python train.py --n_kv_head=1 --head_dim=64 --init_std_o=0.00408 --beta1=0.95 --warmup_steps=200 --schedule="wsd" --decay_shape="linear"
Each number is 128 + 32 x the weight over its row's rms, rounded and kept within 0 to 255. Layers, rows and columns count from 0. Numbers have three digits each. The size before them is the row's rms in percent of the matrix's.

# layer 9 attention query, 512x512, rms 0.0444, rows 0-213, columns 384-447
087:144125180107205158133129121159150137112160141109095165184148133116117157097063121193144116179112119168150148102085102101144121141151086176156175071149076128091117107124115173147148067158149086
085:128136160127103123155138111129171164138169087104149145150106103118155198153083133180065070132179135110164146125144118061158135129148072125117142111148138127105126128107061108154132106168091131
082:155172110122089131088130090110111108166131117165120099084128155127101138096135130112194123092139107101077102178164141106148146128123184124101129122063163157135204113129188106118123173116113128
077:119135102123108111121166131177118169115108161109111134159110097144158108116131112131139128135102091106100121136117147153101138068128110149130093077097103133129137078098129125134140129174137060
089:083129165137138074097121144068105109140129115121119117105111140091109151131186103126137110213138158110141095141154088136173111157122144120134070077151064131189125137168126091124139141084086122
097:136144123106171140130161126146120110194177154104133128184097115126146143089115171147135102146145103143167150102056091064109080100060084147187121091108111078138095103095128137140105103110120152
088:141043150080079149153103130196116142095145175124117178171178099129148151102085134135100112097199100138130080083091136079100098096118094121178132118134091081101084107058083164152159102116145160
084:098092165101150074114147160175155160094100127132187165108070105136113143125129143119117122074085150134088131154112188125144129126169166161163160162139130146104101139157107150149124135166173150
097:076097206128115165103150091142131140137128157114146135172135116105124194157096187171091117089151107115117121137113128114121051118145084139207125104181147161100110174101138109157126108127156170
092:187121131156131162111134148092091098212168146087094126138108109198145104132161176153147126112164111124112125123123079185153098113124116067168125077155142133114181121110114081131147150130120102
094:120150149155142136141154108129160124173093107159076103071104124130113116115164119102163108147126116127117089158141119133127145196099213139186127142114141143131170196099089139104073154148163131
094:105146099119090149133129136118115141147151145163076089191108144158116139112150099108116148173116080130126129106149096124132162131126098116084144149159152095117120128142159090122123079094099086
101:135196137108093105152082123131113157115225137081156114136086091184123145104136093168165065147197093138156085141111150113116168118135058072175116151139121052100133118089115126106131131124116112
102:046143124158126133112177160175106191138155085108136132151117129213139142151134101165111074161099183161159142127145122122112068181096171124150084139148169188066142098113077171081183110134137205
101:154101110124145140141157115136085172122125195085074172130154138154134162089064130108111147115203089156137142101116154108153084093127099099155108100103107066125121122102136160118152114202080120
124:034073108140085155150188101156150138129074088162161179140122165100113207120074150146099075105118161120096149145072138123148122174144196130142060160140143132155126132051084100110106126177181203
097:110098142150167099132106118144131106060136078133228142127165127108155127122132139137210100118159149197107084109180149083113084120179173133178046138121160193134104109103034141098114123114176111
101:152044133087096092128141149137169051116104100172109130135067097122112129116168149127135143156098135115124107161127128187126152158112122130134210156126149155185079120097129133111140143131125117
099:153088098098114114165133100150108106121081104188133119132138088134135171090107145144096088131136143125081112190115157112139146115126087101122182092128162162162108135109134124142154117157091051
109:130113126160148135080153120162130153129113101149137110123128131228057124116160146137128101146141136163155088166101145165174152130232189152195128202124138145104089131104095113071143134146120161
115:138162127074109127188131148121087105121139163147128118144141106115180111109125142165118101116091095064162146108155116148115133170127066103129166105101091126110131181145141097220124134142168168
102:139119126072137166130147124183163122119150179142107180126130102123112112134140137131141132105178100157173039100160169113105156089125114105115099132137149098096117104202125127148104089120156063
111:169156118133136146191108138085094128118094126093105149113100155108132084133179059120161068111135135186169050084134127073121125044084099132148158123162100161077173089187141166196189109125069218
106:158124186144086096070091105128145093105118156140120100191117124124122137125070126129111123137096161175100129171101140093145172133147221180097078054110172148084133124182117112088162151145121150
095:128164082166159100118121137121184189113129031122145097069131154147111149227125123108111138142115122057102137183087095108079069160120161160193172144109136171188092134087082099070129120167100109
107:107132154185128099157111148124098082130137097137138115122096163157155109150116157167194128123121114131071111200175164145068161152126193155110114146099161126100130121077046098134109132112130110
104:103124139179170130146118126120085140171142195131139121139128150142137156116114113153137112138152139135084152145131154173122123097173084089058121141123127099121203143152104149123130103143124164
113:150104122141122132154151076168109103142149109146137118135151069103122095134126142076140160098094134134143139139093102054116120152109175144205139100138135120133127115142170111145145163096076091
103:107126133076112136190151120116099057103185121097080105112093167075137112140054138164153096142168163142132097045075160109131200108134151102112162102134132151098084141158147126180142098142115120
119:123076123116179113086114125147100198132138055089134104123135131157132142070123187151129158107131134166111170090121184078136133122097200121159104123132150103123132113070094132126163152149089125
104:136139187150193138080138161112091102117131120121103129090145192162072106153137123167100190094182116134135082171136117113135107122107126120174155107123150146181132121110112189096159098076131104
118:120125134147153113084113068092154080109067159146104110139112094140065179162084077140094094165100160168120068140149156138125197139145067130156153128041180181145140104124124102066145109083138155
106:185153153172088153176140111082141098153134184099142110156127138056091087190176114183145140143182082122108151167163141141114165095112125168069218166082153142138111076140146095182134191118178194
109:126119076134158100079136154095107104075111117112097210158092085079143142083141091057147053151149125131106110198147109111162164156157151118096150150146077154165079136133165094083149088141126158
102:099125113095166178077133151111140178126101153103123145122147139117124062122122176067084115107082115111131097154133136104115148099145203091125150174141181129168140073134157140140159110178129085
107:163139104111111151149132118112121138134103136193131118110097102135088098133208134126207148183118093083111102151138176147082163096124126111109156118188091067149122110129177165136102163108146118
112:060088123067122130169089147106165137121110147044125085111122141180129067146076144054080107130135171113120068113093130161156106102083100095158130125148122117143105141065111125113132091142121154
111:113191166139147156133170176104201132144081116124129120139069109176140170124186138154142177122110187085047197153134103082126107138143107131121187151142155119133132074149093113119163161105138095
103:121144122130170161110125125065072154149201103055095069092130084084126107130089115082180098114127167169138113077106125092118163112116140190149109126124102105158114077188187093158126122131115119
115:062106104180101127088137112199153117160159085122173154111132095152113161110131119054142129127096167121152067183091146098088119165148106144116167130094132113158128128116050129149127150087133142
113:138114145124147144079073114068125175074095146125128104122125176150118147125080142054121148120120097131146071102096077110146102152144139089146124110115217111155127107166179126165093136216076111
125:124085136125160089076109091143098153119163129066143185155163131175076092104056127138126158136142139106118069116112173108078103121202162099173082110111081111086146082114095125128123106121109109
107:146079164128122117132127120134130108121129122153082072049113155120126178091173104093142101114173119084161114126119171127130134149139174155147091140118055129134193081118147140134171107177110076
107:113134104100109155081158159088139166127143149124072114126116132136148121192123117170141231112106179079150077108145114155138144130056097147122104167149118141136167131118141151083160126112109171
124:127080154150149137119130099124039144058097179100121146102153145209161139131095144148140108143090133164135158162182121182108089142134172099094136122100080144091113136095124136160164119184134191
103:121115108147139134118135145092051151117068135170139083121129115128162125130143181091129139193125133181099166052186094162166120108105170140100125137122130114204101092151129134126164158104149077
108:152106157141095152160177086132099106134142075136161132119183093088094140125180178169131110088130155079113146104082136064129129172207169132145154156132157140153170164094085134128142121169157182
098:157082118121154087149103137132134112114149126161092082105143087127121128144125141088087238137123095111121126138168119099115108059100151095084135114172148137139104140108077084114113131071129134
114:147129135119191148137126166148082172136070138113122108110113118160164098121087139129112102164100066102161157070134168112124083089127104167157116138126144087145105097136114131114169145093171074
110:151127162113179087137114154143116134093155133140165140185074122147099162155167079127108109164154135114084107134138102132143095164125140104130164123155103162117176150060071107147117050119123146
103:112089084170131129055150123130043155105143155123119123055130156157182113178062123120174064131130144179165125124096154170132118119156139163132105167086194179119150120162083104108120140163097141
109:131142117158125092082098105122095078165084101189123145149119107126087112106194143124126092116141103153144099092137120102130136058126175167077160103164145107141146102158161076101137154118142141
107:149115152074186103091056171088129135114155113094082124107099136103132109127146192123183151088136091138105112068120092103138107116065174091168107123111082136124162064162095126165151126111074130
101:208118121150125041135112131033161114122077171144085124140117148081167132162135127218153130099142172145065127150135103125102141128085139092134089144142165156176116171126151104131148148112173085
106:158150124109139116133127139125145125085132053117167121090124195140087099143138117119106171124135093148119083084102177142132132099128137111193107102128144150139152081102120100127140083126167160
111:170114125132147113129105147124137179124126124142188178121160109139139101166101140139172117130115083181085113151177161155145098058102116144144118115138148142120142149113112106174163138103087201
107:132138119161156164106089131066152105086133167196140142118123152182113162129125153127108118127133173104143131078139162096114027084139111115231127072113189145136178133128173168082150166109070093
120:175186089160127115132109110133164110130143203127109085135151100076119092120092136170135144117080194143137149129067102128142113127078163129146090152145100126122093136148133111140113101130192119
124:163145115132170109140097123119163103155163129162168150147179108100137081148138135192110141157153085076089174082152129077115093196068197160194124120072085136103062149120123152095125114064188138
107:145140123064077143099157136137110112130118073084152086128168132152129182127122185204089127162140144138165119092175101141176066070163178130123144096096212136163113198130138192097150141146179085
101:134155156115151113141160159149160158146083160177083151177157180102129124105147134116102050144126159153080125137084130116138088150089133136084110169200144109166071138187074104160166134158121141
115:078161091136128131170129142118128151109158107124049125192149109113114156121136080126165071165138132105120114139094081130155156101078061099095165110196110121136179075118154095147136069157129070
106:160128138095188166146136095132106195109158132132097089141134145146071172143085106136088229111113122124154116133172110112191135163188116075126124113143170018137149201175102107125140122161140143
107:164117119135105125119099141104135138070128103140150142142118178126136068220133140176122153104169065120126152109174117167148097120125135136110176139148150117100131150131026082111199111138078110
112:155137176096102207163126126141079110160104147152128144122125157148119078150155123105053150108094158138156113085113128108110085132126183139163092096133111163166117188144115160201074059158123112
100:118158108098090177088078111087080106156100144135116168148120125086184102123085074153116111133177093230115178082060197074161129133111092164147145144084152103147143157138130083107097085129074120
114:126205096101134165192174134109152125114155139106150119111127167074075108128161136116155093091150130057154138156191095138161141166169127152062126169143121144141140059147145125092139139123173059
109:128090123110136116161168104101081143145096171130086084151110173130121141093119110080083158087092137095173103121124174119121113137159167172158078183153110133149110136080191091174087147070088112
102:186131112128150161174129050114106093137085122123122126126128136149094138122135108095113088192143136074165071172163138123169110185161117171112050094145128103146122191165104130150155145135124077
116:150147136068080139116137085171079074140097101053141145067118107081137148113130121138137120126132133124095140111059156133144127099177146074184079122110155139163087134158069156193127105206109117
113:075093142068071112164159095142055185148098144112110122161113080120088119156059117149144103103158068114092158143088132125111117083124164102205097097125136094135127082105131086135142131136140128
100:154116090146127129161116140125168209146097180111104174124149155101166083152116124143100064092133123124149134117117151132109112083109145153152146162161153195111133137168134142076102136164085160
108:117113136082159167104119144138082067150091061128105159150149175107102100133151138130140155124129150094137114131130162105117110120111150122129153171136086125143113151170159110168163117164125120
110:149116155144086099163082113117090192161103168095182154134105115124170120148110114132069090119109158091085123168105152126128092123125149142161138110093139142155164131111115084109132052175141137
104:081115130205175114104118154134203157102142139143172175120147121186137145174129138123120091127110078140103177160110137159142144174148131112133094135096083127122140126134070126106109167124138122
102:090164157125099057114136120134173169147144090129119158118169151048150111109120134095163089162097099186160130146185140113135170135133038165119193095136081110091135097090128120129149163101127135
101:145178105127110132143082098119106167098138158110155134120126073114089153168092124153077127108160186087122172101113108093174147129150158033146090113141151134136129123125107105103178111184102052
102:108077143141156109099128126203151167131130104141131187157138087128127176143110142074107126136121120147146127168167158070139128135120177149160099119157122132100162114094092065146158186083168122
099:152116103127103110137176173136129119173160180094119141109069142062183161154118152143087091112179117129110099087119125131085107144175109133149110116154102136142165129150098138174116130082123161
101:117150165124173039135155188153120141188111132086131119122136122094142161075157136174109161093145137126119130130104109143143143131128195151176077114078101140176136090100103091100168081135118176
097:103144112122129057120131117155176136105113122130155160150226075141091124064131175060169130185130089177070097172118106173126150166110149094159121148120107167110105112113080121092157094160080114
098:085108140143150087151161158146112077099141128141169166151214063152153202168127134158141107122140150098108139141103163149181126150130140103187131119151103177047161128098097091077087074151150081
089:133123114139146097126124104161120104060111146167152146080090113098136142081171151120121174137112159134099134166047181170132167155106071155135090170077159126145160138162172118156161113123081140
108:174149113173129148156084081204123166162085159129202113148127136192107225123120140144140147114127148119071120154107155103116178091141149163178144152082167137161066136125072122054089107154140127
097:124153114185126157170164128136120145066124138135162146139146142146152107090146093122140129190130107116151116158172109161169148186093035170119157206129147202136123145130145160167151189127133162
103:124088141122133119067206117120096079122107103192137208152155094152098102112175152172097154129108156175091151142141081142134138145109149087152138114176144178128130146164046113194144108120120123
097:143105075085115120175112118142106093134178134127051143157136058060165060086121090097098172182126104192091101162157140130096135129113069124120140117160102128100135107172180131157139096088123159
095:127176084115146102140069097150039087128133145154154096110159102149069079141076160173129159128101058120159164139162128142142141141102158151216140158139101157151095161114186142065111094119062144
092:090137126155074087164098104135157146130158126093101163157098117128127133158127132110117122099149112121153091158135096118110136161153133183099101187076138138168122096140126084089112141148151130
111:102088146164162082058074144167171154090120119099161199128107055094141136150141121143101126168152096095087110156179074143146186155065155143150060168119112174114160084111087098095121132095131080
085:087138114177142162158113107146203194117130222102167169139099081124211140118151148112091125119177133141104130091105147116151097139171181099104046057163201098178202106107068164126166072115134126
101:130062146097151084150168128137138138039174102133202134095110072129089109157112162117131207127159101180115061142124122136082153168121079152168109142132165097096146070142104097126134107110160103
099:063125101115178106137119095113155085142133151150148066176190098135071106160106152129119095172148180198121126162046122123071109150115154143138144175129162134077163158169154134106045173119137121
093:153111141119185120146153140144123159157119123135155139063137164118145108173093089174162081142154118141113139072097121073090153189122185132145146106124111106101133139099102140063161143035139145
087:123163198118142166086156137149159173099134149134202185101085145160118107100083115157053169084185106134133098153112163138147109071059092145150156162130108158109172095132150143133137125152167150
099:084160132122123126176137107110152189128172093102141141098162100132113097115126114147135139131094136097121153138138097126149125189159189192130160129128173128120137106149109092066156076098121114
101:157229185142129092132148114124120140057104112202133111155118179074103120141112140137125113206123150150055172142093131179115162067097110102120149167108134157142179154120163063160129098174127148
096:074109125138094152177136116136141180165155127161108181140139136126128123059152121108124100088144127117093175141120183146166102162077114077125137076143049079143108140106086102138129137175157172
091:074105124125130115105172104116133095125102064106102175057138111140103101139128189149088110138117134143158108175085088099161126168129136121115100127087052138118096133114139163089166150150125184
096:160154129108100135154145087139125085146110101122107098144161111167103135150130104129150177115129110081123075135082086124148113128042147130123192145131178106180146125119137101119122209156117108
090:101102131102157114148161129111052131164124195176111109091163080184160139048088112129174097077143146136083096100166129174108127098068127105153149098128121105034128164126141161156111112121095086
091:104144136087124118079082108101146154096111105137112113135129166146107101123091104121150177149171114147088202088088078090143143104107165114149139143214120157134148196107067135112145089111095092
093:107113162107147142109116122088143149107142135140116132123118093133111168166123173112100130037135147164085144130131110108114107146157160119208152071142131188143129154154111101187147068145140118
089:119110088147105140115134130141127091126167097158147116097148130167091139122122155166120049158121124167103126112133093174138139137180143103080131171129120166098083111097090106111143074128045099
095:092133059108111128088117153094168105152127127146147144104139163168107100049128118154140105174099113050138102122095158171145153164127221088106158141148142132139076142131150162130123126147099140
085:101129113196046107096127145109133093119128091064110174112188080117126050105192094155159103124177140175135177135100068194073163195094131080192104192147121115162161119190091066120134113124061106
087:068089116126114164106120109090160150155073136180188102158134124151174146123093140140212137106163113158154133085122095093137133153096135128155139082152109120110143132167156138147080110109193134
089:170127160102136115113116108125115147145112131099135103104071151119068157160115138093143130150121130137103074072100094133101125127050147118135110173124085142108189117088065078108168103098091127
083:151083140134172057144182155163129172168074157119125079145131104109119078092072110076148066098064131029156104142194159201061174129123143118213113193106102145099102113144106115121180174097117108
095:208127139177108096108135085053134141177113150098110121123086199133074139161099140180155153098083084115093225056116108185134100155108152121120148129118191175176158145124136139140174189076113084
092:129147155132107077147132103154140108071158182089154154106140102140117126129119134133096100176077052124099120123099138157134032151156116138122160162156134114145096134112104133137143140150160138
090:141113134106148132144132111123191063136106116142054152113130075101113180127133127106140175096168091145174154124143094088102132121143115147198139116138105120128157123127128167131156218143221104
095:151091136186146130101097142191108132114104125125155139114136112169108145084078139156110170139130139167130142153174118107157131103124159149126184111188087120152195138123125131084140110171136067
096:098158101141138154109117112130142169118123181137157175152123112125172134119167135122118113121177105103184128019153135088169165137129181166109099196124159115098106116133073101137148143128166087
090:091084090129082113127132150163066140153169131193139139098198079118146150107115127134138119178178121094157135118150118156117180109126079151087108100108109143181154171139138136177136134185089146
094:145115166101164095140056120109153113208059138144140095143129121152130154136159081121130143130168178110115064074124176104151138105124133158107123128116097115126151145125171107129162126125116123
084:167075099083185171100031116117151137111119120111156081106186172119094125124141113161104167106091117101107116150162129101201139118120196143112130106121168119094155079160127129132111148105113153
091:120087127092132088139165156173160063151092108104136141159142105100122148101174142171169096152159182187081110160155183167111132119145081065121122124144071134088097039126102114119072128082149090
087:084162127135120118141110078095217167092155146121146163150093111149105161149111134145102162140129113152155156160107121135150106139161136201175188134099126146150184131129078128127133201113109127
092:103120098109169134114096170108090110059169076143104175145040094129140057136135155132115082193178105112111141124143121122130191091082087096053114172126139115130146150139164104135066138125155119
092:199185141118101107152128106135131077152165157161193083180066149121166150119118137150154175118087166086115195177130178130125129088180138109139148146118151125128147152183148118109121132159181155
088:094128079151158089088122120125179115131132140112165145146193117165115082153163157140143159164121099131113121117110121154128167143069141162094176154166127187210102103121129121112122105129156142
092:075137149086100114167091085145160119132161142109079124143170100098144107116142137159130136066115073104108182145173142119076120174089117162184100129112173133101130149056124126156169143092127197
095:111114148108160158133083103137115121108141115106073153139103161094162197104127128083089085106113113152116197144048132094095097138160119145212159141101078143175173159093179109207111075198129132
090:071098143122183091102100068151106163173136139152149142117149150168149172133097124080097087142153113097167151164109105162160142098130088131098153117142095196064114191111128117170142169093099155
092:123192138130133062127135165146160091116138065130119117113090125079111157108067128077116153128127127132119134150134093159086127075084165111143092082118116129146109111089148092091122153170133142
090:114141159153091122066110088148115171089100161069105083162140196142115141134079139209099186147140121084160151097136193165158100092114145139123173106159140086124128138109135151128148130166132129
098:113104096127129102060081136093165175072153114071138186205104140042132084102156114123122136128181173138070131096117075130135110140111116115148113158103179171135104082088109107149108136113107121
099:128156131163151118114143126155103162165132178137179126125153172130118059099180108061170175144115100182051104097123144113113107163111220129156149120137130108137104116155072199172083107118131185
095:178146171158110081111065140140176163128176111128163159148141140115145104129130104160148152127157115180085145098160165161142159137076079130101155131116160104131110119140069084085115035105078113
097:122135154085115179133116105099145145142170073093098126095099115095071146124128135081104076133143153074166115182168120150159124143169120149127129110169090141146128129146151132109170138131158110
094:145076167085094142090154149126083196115115139126116099162129134099100108101138121121148173082133125135097104134095137109152079140137195092147129127134177130155120144153143163161156139086054181
100:167162146105109171107097066087111107150095180139095132135169183139067099153162092130108097119136094102146143193184126086074138105139097156101153134125112136076118177131077110114205184105163125
094:139121149036159148084136202099088115120118051101104134159089151113143134130094134157109195110119174092095110124114135132119117109107138184090103160037143148140082125147095164142154166120105151
115:089113145085072107142126112152099179141122134127141075102166080123136128130101164126118097100148090161113125108103117112147112117126134083214155149087186109114129095104181065154140087145134228
121:124133107148144152156106145182153138111106159161129134166141130137131112109148132077140151071073067125117110125118121114096130072109146141162102159140157170102123140103102073121106130114130139
109:187140142120141098117104144115128128116108133141111092159081139057132134184134145145107139082128096126126109110152129147132142074107181110054169155112167121168162124147166161162135132123094124
126:151136163118117112154117150120047225085110116122170141139051130161146138101167130136095176092136110138100123087076132171136120095108169108196131142144148130137167089086180142124138136144118090
110:077168127162167124106100119126227090178140139170116149117155188092128174092139160142174070154112140144149133171142170162112171145145105115126157131143124167102152102179115123102049126117164112
113:166150082118102176078101113156130118106076133137070096066140216126116030066134123138132116185129149213150112107212127113149131164123100135023204146136113139108097125135210154074130133118119085
099:140133138119144103112127115168073210125091133090114135076188147130139096157098136121111168142121095135119117134057133107135144140146154084147111113159170144153154086071128128048144115100098198
094:111135091200098129124113109125125097116105181124134085114201107199091164101174152081191187151079170151167132138145148139137115126122143139075150122179104146146120086122147158122114141149120154
104:179135149128141117165102122128127115090145129144105107141138104111166198126141162122161119103164082105067085142120154152126064193124162065148172119130169102171131132168117099132150150131137200
111:132113157161111136109070113096132115155125142079196124164172126155119211096138185154145099061115086147145086154115089147158167166137158102222046140116152180126137154101065121089092097093168089
104:134080177128110076113121142135121195063141101138185135071125117096098141154098154172106133081141143186129196130100094144156186160068142074167053148135135155132118065109114138138136105162140112
101:096077123111143120108117173146156152118127126031079188122073119165172165148114136155081133109165138118074117109155123166144134091176075150179088170087110129105090041042078175113145105094128136
103:126144169166120122183098140113100156117119173125157094166140107196082187073128133141088120110142108170107173131121143151133074118094057099186119111108149065117141117101109145020156118128075098
103:133175129128109155223111172174205100139127137137122118119147116133113168112120098093143130054088162029128130127114144100134156111081100132173107102129133080158103102059180121109105116111127127
096:192145117109076108147112121112105149115194137096143105133122072175094123173114110140091127143124101118141139109149162131093170195109012129143116172100119172089159117145137098115111140130125115
096:178170153168120136169120060141046166075117148158108106135105144132100108126118115138155119143166136086122141107181152164127125169120083108124194130105059155065151112095140124071182062182104171
105:107092172138131088162153161151097132099144082064144137160146168092113032089102152106092140129129083148181164081113131129135147085150138131118100152170129121170138154153133129143224121110086109
100:209116112130164143143123098174171099091112124186157155191127129118063134172113101066097146126121132154150135100127130115120082093177133170207102134113143114148104153135129149150125164116120109
087:111135139128094064142140175149181177128158139084158134119126119123155163132135121124117121118098135124053127172110118122091120119144103198153091134150115156177118108102060093064093143121112158
094:124161164173170083106120103166162160094154083058165168152150094131094187137132155129133115101124126138099091155143150120124168151140146118181042163138108122112135049114080120144148077132155087
085:087098187085093120036102138109067135125160130089142078130127126131134145129173087159089145117147120129155166128104140104145147131156117096097136105095118163143137064128141088141164072140139129
096:144135123125090113145090151130133174107115140134127119118134020067100090190131150186181155088157135115143111198138102162140192160136163183193136066129146126164176052065100102153142158102136125
082:119191139124121095169143084094095131189189116110133138090129120073147163130178108185154075135191097152146120130149131157099163119109123096148117157158143156150048147103113148137126101130128150
084:121103139137132186081166118147190103102143057149095138073170132137135125100096121153145081148206127135053147089149123130087108095099122138126170171151176139149129128084106109154103118095197106
097:123130115168131186144121146140118095129172087078130119132116100146064139183075148138107189146197093123167120148156111165144153126060073121112143130130107152149147132074139068100097079084069145
093:040156134093155142157132161146077152115146110081133183148116180164094104112177134077107146078168198164109107159130139151192165153125133155162096165109119167129107072079140120072135116094090089
087:148175182145108098155166087109152129138120135132166161143105117150130099101072081130123159135122160125091168075097137156112096105118046119119132138131117112125166119126189127148123160123210063
091:136160119097097077091086145098093142114114140138115120060178061080130093121174107154099110118202130103132132119172126176123094134084089079071065100141181157165134161116085121123170120115088115
080:161117159115060109119089175113161141112112107155078101128131157136107179120097138126132140059142111166121114187118153111082123085113121123156097116108128121142185131102134146122184129138116185
084:111163130050106171124128093147157109146082153089093187107159104094149095107107093116101147115136153149156115079118130112093094120092142174198131125106078068149102070140118127115105141107140126
085:140131120111209125122178126064072085187093126149078108079123162146130106082145065139155125082113140119118144114122143161149114117164186178079179135086114189122112056161190119140114189133115143
088:097136153095051139084140136073184088146189135147143115142112110096150121109155055164134104130089123096132134176114173104170153119098142145079156188123088123145129181154182123148138076122165114
092:138136128104159121074115172114112106169184070090126119115105073106200079197162091149137097090177175121148123145173075112167115142085138201132142111110162132099176080132141086088188116140134120
095:118084134153092185070083081103146066083153079066083094130139067163143110114149176224134124102163154154132126128183144114187155074100171114046145100127141171117117151084125122105128104127081132
091:133148110144145071095133133108119091134133126149097109138136161102117136068104151112069134199131130188146136113092159126145162125139195172052156140084183120147108104156178130151103139168108182
086:133159108160124133148060103169122154100134108118136145147122109126173094131129138166109078168213158125128150112156093153091082170133093068150137157164093144127075122083134125170112098120142091
092:095157176139098116174131079088181117143125108156127127127176127144139155120138154157130141109134094070128155138098083138142092136058139182174172090153120161077157107124143093164119124107132143
092:107095133089145092116133142132145130148160104081120106113110127113173077110104113163101132175186112201146096167142112145166121146073114093117151067073118149043104115117147097137177150150135140
089:170160188125138125138189108221114152116138189168115137074063139148100181120137175125117142108151143115127106157109090115090138054103065094086144087158213100142156072140185142156196148173134073
093:141133113217124107096114129095148154129103179151153128159076125124106127148150206162122182112126210168123113105084103170101123074114066140101160138092103107136115154066094139162147146150116085
083:144083141092114125151117151149120087118153132100147103086098122170100117101116133130105086145152122119093124199098140146163101130119090100122145125131176108144091144096148119088145133092102167
084:202103176149137165178137137158181131129158081120111102075093096130163179173109145139161178111205112114130124119110096110135144158121082152122224125204137142122131120098128119076064112139185107
089:134067197188161193099131077119074066113147102100138128083158162139181088097118126113095121152201079187138110172162086136171161102107086092120145112152138128125130136146209128130152072186102078
085:146176142156169101137133154089097117120119079155171112056096112148097159189091088145137117116119143154148090122152176104169093158114198161137102152137120150094165083069068143092114066128146118
094:086073110144104169110179104104073149195152077154101182095135119185132068106149100165173112164118119130108165119097101106145168127181131163065132142090079112127144132156140129106184094117152128
088:154139140148177147124108144069087101073116127124115124135094149126174137143136152102104172166143115132170180130135164146219137144177126134092132130130142113166168124121165096118150151160150168
092:136098151122203166092136204143118187146143152063106108105114111154097092119131128049147093155106202090132113150105117113134139116107155154092092107142144052100123144182094132103138102105080116
087:086130134106147074176141104132120148083146089099108094145146079132168131086131125120118105058186133147122130125101105149135097052162099141139061103152093128108083101131053090119127137155168171
093:119141143202121109201090138112211193061139087118150132168120160106140198109120128154137096128097190154096128102088139146156143134128119209193141132149134141160159087088122099063118147146153182
091:170137122119164090164129161222162103150150157124103106091132113068091134087136110133123032160111133103098135196158091110101145115145077127118145163140065126129128189127085107109188107094103182
093:112105144145131112094115167166047142132098160126143086155127138185103166165109146089081173112112098094111070083117149166165118164125196151129077109115136148133192170104114152107163103119109064
090:171135136146114153142090122149124129196100073072102179139095174133076119081122154136160175167113148161132103177218170111181107138122122145079189126171104194123095129126107179118144117132146099
090:153096176065092115150131143150165174089109154107210097119136072139099140120131118138108076124153123134069128127170109129138097167093167077140078147074158151100073093132095109160181104149160192
085:166148149178135114140103156129133114101121141178188149142157151103114150124132062122149160167142172143174133136205191136137119119134116156103094115106128116122139154161133123164125070177135125
087:090124125103187111132090139193165170127131147107110133135149155121099065074126176140170063154104169055100158170121131104109134155115250127083146136139110116084090156097153188138159178114161117
091:103105132095152138176102164208116139153081112127131171121143138126177160114135130113114179093105107115136141158093108104158158134146112141114059110108124094170160137071178096111162132142118126
087:111101183147169191119145127054159178107076186140107098104100128163128164153146125116105214081109125086153195118089152169143114139110202095108124128136151123155182143100141119177157145111092202
097:173113174116158078134158163084153179102089213132113116168088129135122207145119092139050194145172107126088080161136144130152019139142141110152101152111112104136164139131118126125148182146126145
071:189047176114113136131138155137109089076125119072152148173159140110148124185090126144117117127165146147129127124112132125095059090122140160173142110212111107095076160158099104179110080052136116
069:137152148118075129075107121090114161101119165147098103100137075170138116147159128209145095182161105135123150149136146081147131117136060153151150100125156086121133153151117150103131077187097109
072:111147109121106117120118113133143161130104070113114119106099136099117113119137114113128136126118146115044138096166091133134180167112166110107097157127145127161173121124168081109131150168145093
065:175123082120125107149170200171126106060096115081162122169157168081136137148072115145105155092126157111156124144120114162085113035166139114169086163127084138156109107090142117134172163095141148
066:184080134091090114125160098146137090117104185136132146139171144089087137112073145116116131126124155139114123146144105166050149100147153075067069085140086110149168164164134152177175152086086106
078:132090177115155171189155185127095098152116128095097087141176112155095146109120165163098166150138109136127130116104182102127053070183098160129116109144123068116120111147130141133098091145099099
072:147088133101109122141186142134134112097132138086150133148170113117146167146120168146128174101136099114147092142124165140116082092152125183143083116141113086115131113128111139132144113107101129
058:091171152185109100147131099145129177210183135145111151138138092160145193128152152160113095177089126108148148144088123083181144167073108152151110149174138144070095153130094126142061115196154140
077:129169154140134110125163152090124102124110132109097153196160106060108119140130167154118154119126182100105136117142193103123060128104145168171109148139090117136074134120156138151112098111127113
067:107070131169120176103139160188142125127118079149147124143132070147120141212130152134149123135112151091147167125138193155175055030096123105162131094165136144113115087094172066143138108095129165
078:149157150143155130153107158111136182184132078181182148069092103149089126089123116107151060167127079185116156148134122131163140203059170131180153151136124179155155155118113142131108164154164140
058:126113078061141132094104134101124088079108151106111151137161129077106092103114121131119152125143139194130131120189139135113139063159130108088172144102119112125172099166132125157139141102134141
075:191157094103120123117139115141113162165157177116128103183117106139153120115122076135141134133141112152186167149076116135093134139076147146149107162170094070103129101124147113071161113151111079
080:130127131116208117159118147158124151154093083111186153085088134154128117049109108145113014143091104126130140103135126118166143153156185113085107116121138172138112119130045203153159089160170175
068:193131119132188157125174167129095166107168160123122095137144127120186141158062086120126170098157114120143143136083114067129134103140107067131056076115114099129133145163124162127140120143110067
084:107132182168167124179118134110093143178103068173186118101130107179062150051104126085136064194082127127107147201114123131183124208155191133138101114144137131158076159099085158128081109148164138
087:098085191155152110165122101163148176065101113147218172113141147124091145130057155124135079162110134146091128147138141133097159148123142183157074115188153180172044127038068161133122175128120123
083:136134131133046127086112117103202154145122097163156121128053117156113199106165140142139167123138103112160136139124102162098112165071101165145128132125133135192133121074110055114135144132104141
087:168145108087133146184137083079123117124089106164156154136117179103095117061124078123144148111126116106105126146105136080140132116100053108121099105140121090183106141210122109142147103123075054
096:128183097155109137144127121151133110227132063134130093089108126182082120074176129157132063171100107072123166129110122140171140188119215102144124147130107102139130126130095072111102040150140136
108:137193108109132142149159128092068093143141148132090157155103162107123107125135084182122143107115108117113102093191130133168066101151047089149144118091117149130139142199140132182126150104167152
099:139115131129113122126109165150110159081139138156160176103172180100148020163105151156141171093128099120138120116092137090085145107074136133117154121163125099155147112138101126161115092170120034